python train.py --num_key_value_heads=1 --positions="learned" --parallel_block=false --init_std_qkv=0.0427 --init_std_o=0.0 --weight_decay=0.094 --lr_head=0.00471 --warmup_steps=403 --decay_fraction=0.759 --final_lr_fraction=0.1 --batch_tokens=32768
Each number is 500 + 25 x the weight over its row's rms, rounded and kept within 0 to 999. Layers, rows and columns count from 0. Numbers have three digits each. The size before them is the row's rms in percent of the matrix's.

# layer 16 MLP down (transposed), 1024x256, rms 0.059, rows 696-745, columns 64-127
087:527531498546515480511494497534517508510515500513546523534518466494507489472493476497495494545475486519505466512489553546502525484472457533503500443527477500500512471487523505446510505479508525
097:519496473496531522508514463454427456514509489480487504514478466499487508515536487482490449518481486489487494449510569533552498439556492470507544514463494480548504501516488512502511499510540521
102:493512504489464541458539476483511499484498508470553553517502481483510511532507484488482510485511539483500456522471486550486425478504492514509504527517500548495475542496508521521514471494466513
089:513516489530555460519418530494455532537500501495567527508470552535528503489525485522548499478502498524489451513477453497487500490500502537502510510548518475494422513513452511534544484493487501
096:457537498505494522505474501486493516459520482537513527537514521469505469540485545519504508513554504485489522482459475530479504489517497513532495432476521487522510466526498481514495525488488534
104:482536522531503426521520528473512482534476550479539502461517500500508482516532466543506504515511497532503563498468515468542468493495521489466500472500497459498489526478481556483526499543551474
119:495488528497571517526526507534475493513549477472480506488485507531508524510493524475503523478512507477517497507497500515541555485485515537537466484481496515516495522482480508494493466473534490
122:496530520533517513516485549471506522509499492516487451519456529479518494462488516536490491500501538443496468504468502502520512522487487537521472475517485532537494521493461484501498518544487482
096:496519548499469492504492510512482513478475506515545534514520511515493504478511499521520541459537479539541491529521467447554515470520499524456500562512544502499529537486477512520463473462520526
095:519518507491477496519515522486475493526454486484490494467510522488494525574503523475468506463520471491484509478524484507522455534490525454507498489490533480545486485522519505496544510494477506
101:510509525472559494531511501453465497480505492487470488541517475496486478502462513518515520497469506496480493500489483519477526490488500450516522487544524490527530497531511481520467532474537484
086:548483520510548509504566502520486515526488550542463497492498484507474487506464477460520557529493457482511495475510507499476474489534498461501493492491494532515519543536520455548475491515520542
108:500449513490527486544506519497510495528544506514512522549504522522486477556511495473504442524519495524554450544494497496507477541470512494499528501483483484484509519527514469516537484476507499
092:524499505490510494519483495468506510452517492539502506464491470510499476496479504457493502479474523487536478494475538470506527538530523476526515495489517493529431463474517529489509431497477495
102:510447534467511488547485488500487481526525514544492488516523465498496437515456483473483556501494496522498528484472505506481529523451508513570508477516485524518465532524495465499486516525520511
104:522492523485525493455482525501529495508453492428527549528472527511496514520510525487520462509472513468484522510504516475515466517499474493469527515472475499508540493548426520510529518507490481
104:521534507529521496514467503536486453461489480511463504487503491526516509507463461538516472493489496533515518505519502529451475520482519534504509454476539505496514510444513447529499539457515486
087:537497496557468509491486551531508508568492476472523483515487494489475508501509521474514488549495490505505515508490537487502507521493524446495517498475513543452453498508542497482481512507506552
096:499481494480475483489510425480510518540509503485523482490537518528522493557499506541476516456476512495526485515504513478486507517493463433519500499508474519541478472474480551456484524502507458
085:507530497461485448486562477501520469521466515467479498522539496488500496471526485515524506473493518491482530488536477466520493528483493508488496476503485477503477508506483525538486524550469489
090:507550482466512507490493481501548489501514555478526506467477507491487518511523543504513506540525489449494522498486473456496498522518513465502542540494496502438497467528519546566507515461487532
096:494525492482491491449541484493485532489482516494506504541523451514512528542471530519485545486495485514474499484491486519512475480472518514513512484577490533521472467524530494504520544522540499
100:475479477495540496452485473502480477506526461513490515480482512484463514514505498483551471443467473481488509443498478483481515446491502497467515495496486514473529474478504536517512510506491491
100:503488466494490514506452542497449541476529487477508483534500485491515502512488470529513482482504498486473499452489530527467505471526457521509496497500491489490500513504479547492559498509526475
102:489494498485506507486484533524481514484478538499573498507514531521499516509477510483476521469512483502482511531493494518506548530479487505526524489517484521541452507488528516519550496495481500
101:464480517482441530528490533519506477482513508494505436509485513502479457482528477534539493534521487476538549539542539493529484491493523534474476427476484517492477461472498502527496519457498511
092:502497504519485517476489500518519505502493475486514510473509497511526460478502488527479505517498492521516505543481447501496496467460515463503477515517505551500529477517518522484474521496531448
103:477480497530498507510536532493470524539478512485487505512510489473478488475434454497539494526511510524448467498506491451495521516491470522508491449524517512482547557501492531490480505511513553
105:534470497504493529451454513456493502522549508496522497508527471515461488443450509501475485484471474484471545484527494483505537462519464551494461520463511495525499425480484476512480510536513526
112:502503503479523507458538507548553531521493475500437462505501479486491482463497513475494510506488486514490520492532486524508513471521505483520486449507532531491499503530468514486501516498472462
099:542547489482450533480504484486475482532538505481520515531484513507481473462486473469497545490441499464466510487534519492484534510517504442476501491534495483520465501531551479479515477547457438
107:505496493492508532489465488530495487470487512495457520511530463493483517473469496501527459479516499519495479506498497558548460486488534502485541471492478504484538533467499499566484466501525521
105:514489514481481537471466534507498532521525508482527527508473464497524544464557538493488497465479499454500518487501507502471460528516499512516510501522529503493520510498484511453515475512500522
105:509491482518499535473479530518532507499543466538520525507523544503549465504499514494492476516484499516484492519505472498511506511442524488504547492483484553439464515485470499450501487501459494
092:478518467520492498461506485472466481496468505477465472505494524493486514522542512536563498517524470473500514468472488481479515562509501535476493446514497516544468506497513497438475486507478545
104:499507521495500506497466470507477485498524495476515494501476516439517507478502514545498478515486478482484518505545506484465463486500534512477515451513477471508480494450525471502460534498548474
094:474462492520514568508447535517512509519529496423523465484527470511520501510498485529513474493505496490488502488513519510469446468522463494506472545477433508505488516528519494516512539544479534
089:504509462495504504465477485435509489476506525514504486502509499503504479485506524480516496485492504483505540522517512480514536485476496478503516471478522492517510519532510510478457483519524541
102:513480515502489467477543481545446496496482525478483489477474520510505510444465487473476443489492528502508451485530523508532477494443480531524503539511530483509494509512476487515522479536494502
096:524530485496481469527516531503525509492500499510498526513524517470522520506487496525513465494548505469479529560529485505487467507486516531506495458530483535514506527512511496504535517511503561
094:521494489524436498481508512486515513533543503480464504485544481479522521506504468501466492489473472514500522504471492495455545527480527513484505512497480541530499508484508514456537475511480441
116:508563508557507524504500494516491484548543448505483534506537483488498473602495500503516509505484458477507540456482472497529494531511458485513501490489535493539469494458512475457518490530503531
108:479532473485518516503518473550502483491514502521475437504515513496488513486532530498512463482503558502493464528482490494475516505491498490531523516538509520503471520538467503500523526491498461
105:472471502551474531475492519479508485568489509487449472494520502523451481499453529513513472531472520508491484500538495492488504540488464491504538538522472455481467504512494476490476481475494521
093:495520486531475546482557548493545538516490455426490526501471451511477485533518484514496495528477492547453485520479550499491491484523518539500488526524510488482510543543527550454521492520500492
103:538531494558488533466539498471496500509481536478471533534523495530552490499497518518507516494479457490504500483494463518510479503501492495462531542483482480527461439470512512481509488544519544
090:466528535522476486487464494455534502511521538495526487505471538476495507530505503501506478497513496475532427525459512492508485498517523436439504535477523486496545493479474542484449441495540478
089:498531514511501520508450486481513512524513473490495526478497558495498465489478476479506546501524488498466543483491465504523502493501503518489515489501493504515512511462482493518514488486509526
110:497526478504463512521441498498492479542494504450495531490510477465476470491509463483509503460513525487490479520473477518449514524479546472503503460488493547520509491515529464531499479530474541
106:466522471475492465520558534490506480496515495501459447485476498526533542477519508513502461505497543531521503447500488516483502461418513503489453464542494451471521522521486488520511473463475480
# layer 16 MLP up, 1024x256, rms 0.0668, rows 697-746, columns 64-127
100:503513489504501518443459465500523446498462478509478524497488520483529497480493458493543527465502495505515531481492451512498532491513512487501495497511473501525495478480496517473477507489511502
099:484509545531512536503483491514486478501489534490506517483511488529480506530549504450470529498514481501515526472533510512481509510533466464492504493492498501480490436540488538541485502530511475
093:486507523463526491494501477502525489523536505510536479453478527489488509506526470499490503466481506536516507508478475497470450535524537468470534489503497497520466477494484509481522494509519505
099:495513520500463504455502435507519504522530492545495493489509439518514530500518521504479482519517560474501501527552496527474508516479495471497486507505461453558468506487486503494503539513536499
103:543486532562472533522467510482496484517500493525524487529512522531506520501456527486471478545475516491510476526525521494475511514507520504438488478491561532482482455495480541514446479493528507
112:516512525514489516449508480523497460502497492523473523511450527510490499492469512514477529535556468530498491496474491556485494521510497472444547498496540504469509428445502506511502508527497562
118:525504490503496535500501501473492490510526478508443508531522466479493507472497509524471440527513460556474520536489487488494526487464510500485501504466488532510519500427469517540526473547479488
098:519481531499526507534504505513528465530501522516512490504505445486463517501478497511448501517546493545452500512515445504453499494509501471539526482508474485514507455483504512501513493508498507
096:504513484504480545469470500476525524478515525474481500556448463481512515501483486531533520493507508512504460544528507512461537527482504502495504513512493515469518516491466557506492533535523517
107:497548528479522478499455493478488505521487470483478475554502466505528514509491530514489471534543483505511495503531468501494526510478500515516500503511505477483506496459504489512463553481488468
093:492519520552516468486491514472514484461511541504488520526464479512483546522460494508537489503515512487506524496551490499472534497516551507500538480466525496518480487490518500487495549490490491
105:496530502506521491518475489447490471472542497559481507476484460532514526476504514504506527430499515514466504515494506535478500511501495475464491503491465475525495503451499564494501507467538527
095:487492539454511484473501465477514452489509506558502516480484464541506472500554521466503495484536536517510479549472467507498501474524463535499488490472482496523493476524449576496510534454529486
100:515502546531460540475476457487488495485539544461490529529478538500458502503541487497503478485482564499476528540529472520473532506521535451500515477469489500528516448504506519511480527495502521
102:531531483497506496487520470486483464555521477475459508481475514520499492473508542482504542499515522544521481504537530547471505514486494497520558494515481483485477495524515481531476488497497531
103:481515478510539489462478492471525483514538494474497502482541531547494455531497495525509500443508510502507498526542525496488483500572493491486479527503500487517504492493509525489540515537507461
091:511507519464478474492474468485521476488534503465468475505491549537536499510495490491499509517512483500501502490502492498480443494499503511494507523493510489515476495492468564468460519520494479
097:517502528498494501525434481511504490479459490504508522520449445499486520428560508489490515513530511517524505481536529525484530485543489536474504504467500530523501540464497505503493486558513505
091:503571514535494531503516478494529516546500490504512451495507494518507504525514470476472526521503511500534564481555497481511525515495497463481538511473514522507438509509450558491504525503459531
094:533531498519528513477503487479470499474517479470511483513521505509490477477552498448478529509487523564495523475539512548459485523506514537488510498514473505498485458523491502498472482510497524
100:478487499510505508500488464454522501541538504508476525461503494478476462474520510527450501485499518509456487538498496488459545499491481546509512511468510465499482457447498522518494522516502497
102:507521510490476492488512510488523454511509536554508491484507499517451449511518490519455494458536504522520511483547478510482461496537492458513571482456506534517506524487480473514513505484498515
102:543514505506524492418492493484551490514536504513481503536464487482524476468481508489457453503511509490514536520489468505510498498482501520467540489475524521503525539512479476491481511490491489
100:516521557483506517516450483507476483489530512465493489470485462495469528512529511490475497501472506495494499479491493512471467526497539540463552477493477461500480474479484508489527497505511524
099:497487489537486480534474507481490468482539508559506499506494537477509502509470529507503501483475538486548531488460470462489537476526475535490564490497488523470528482542528514493489486518480513
096:485547497479460484478486463502480503472564479489502469537481454477494481501511527520492527524497526491536543512503519492528501510518486520456515478487475481510502489482520472496499500476498510
100:546518491546476528483498500518514484493515514499490510520490505533510490482493512481486506500503482526526532480505506507502487496501485510513501487483478549516497525478458502469474512470541518
102:484547509510527522553515453504511455500493545520500500515464508481517528501509513491512481532531508515508515546523523513483507491509487451499501515499474532472491509511475516473495518482463500
109:513514531499490479490477507513483516463511480511471489516528555522526487509494484542424487548508455491528496528543537502500526526472515461515548500455497521491467487511496506454481492508461502
101:512486502514488524491505488509480511438523495509491491501481540526487524469526501479510487474506534468488485525486457544511499506523543516507525510505502483496529516453486586523450504506483536
103:520472461505522521464510505499541464492503520499455528498467484542507494473503521502478464477525508527483533464517484470504501509502503499505507512507525502509512546491446491530486514472537502
102:510519506519471507456475490494512478497510473518447477497490502525520552481555495479485489517500516541557518479499475486491525530531463547534520463477460463499461486473492543474498547531503498
107:550560528496528452504512469465490457488479506528505487512475477476437447464476492493534518492514511482526498502515460498478495502490474471482501455521489478494462493488467504471513573508519474
093:521522486485474494553506483501568494529512504521517480496509533481475498536491471516492474504550486457532517528497534483483504531491494482542511521498520481485506472452508565467487497503511549
100:474511501502481494465490498477495512492549451534494516485550463530496520462484508491479501487470554539526505481495495497510533461446518455504498506448501504561491492520493502526533500498525514
096:541515496509491519512501480477545441499525470528477490500458483490515514470502504536483507517466507478476503476561516505476483521505510517454504508499477527506456486511508522507451524504503516
090:536533555531519510503497534502503509547493479515513477484490472526519471508513507537518470489487485519546511473529491504465470554479487466502469516495456510520498438461528517482479548500501498
100:513507463535515466452496492478493483493520466517488468507505538478492507523539522544488492465531496547548505523511519528521524507457467484473491485461504538465491431527463491500494498532473475
098:456520564523503556506521511502523499467518491528498446502480509522508517545483537506498513560522483541546480536513502474519513494500505500467518536472482498451514495526462551506468511462472528
095:510512460471495479491470473515511513519479501530430496495481508508488493511492486513517505533502485523458513510530450461515481508490557526464485479498485484525538518471472475493506539516524513
109:492494496506481505497469508470524473506502533563482500514434501513482489479489516487477499472504501517493526481469494537492467504488506503464523464497496457482519502476500503514433514453495507
109:505508518538528498489481473485523472498539496515465493454447494509457461501534497498537495559509517541522511475483471543475499514463527472470509519485535534510481501480504561504472495501526515
103:498520533501471445528472443489549479526524475512499490433498514524450493487514476470457488505485520516506516501467482527502534531481495561494527483472502522502495475476527529430507514475514495
096:517481511490472480521511508535480470507510501533484473485500536498494508527482522516492474485510508471470494524556523508496494509506503515471522479491527506509518506515447472480500524516480528
100:495499552494502446469496509494472450477515484503469498474481518480518470527520497463531505498549513503508537533518511533500461507464517456524483486473484478477485469480466487447458488512517494
093:554466488505491549512501502474491494505521530498506492522498492526493510495483497526455517494501492516535548444530498490515483526492507530494536535490487512480512434481497485528454510484482531
099:522560541494511489498488500447525440526519515539507492522487508550486510523485475466468461485511528473496527474525525517505523505497503534520492466482481545511488482520499501513458522474474543
109:545497503524490506489490502477487482518487498497464510571486451502477484526492490456461503495459509482521524515500515519497489516479495494540523462516481469483490516449519468531495505518503512
101:486528518534450494421504455491475498496521549503488524481523489525476491477510490475471420519526530518496474517518509532492496506520556486506478486494535526533530458478513519488498535487506486
105:487492494500534476469463528483496519481527520533463470566505505466490476530537493490474527525444477505474504564567449499507484483524527456506493469485537501452530473471482511509510509541477530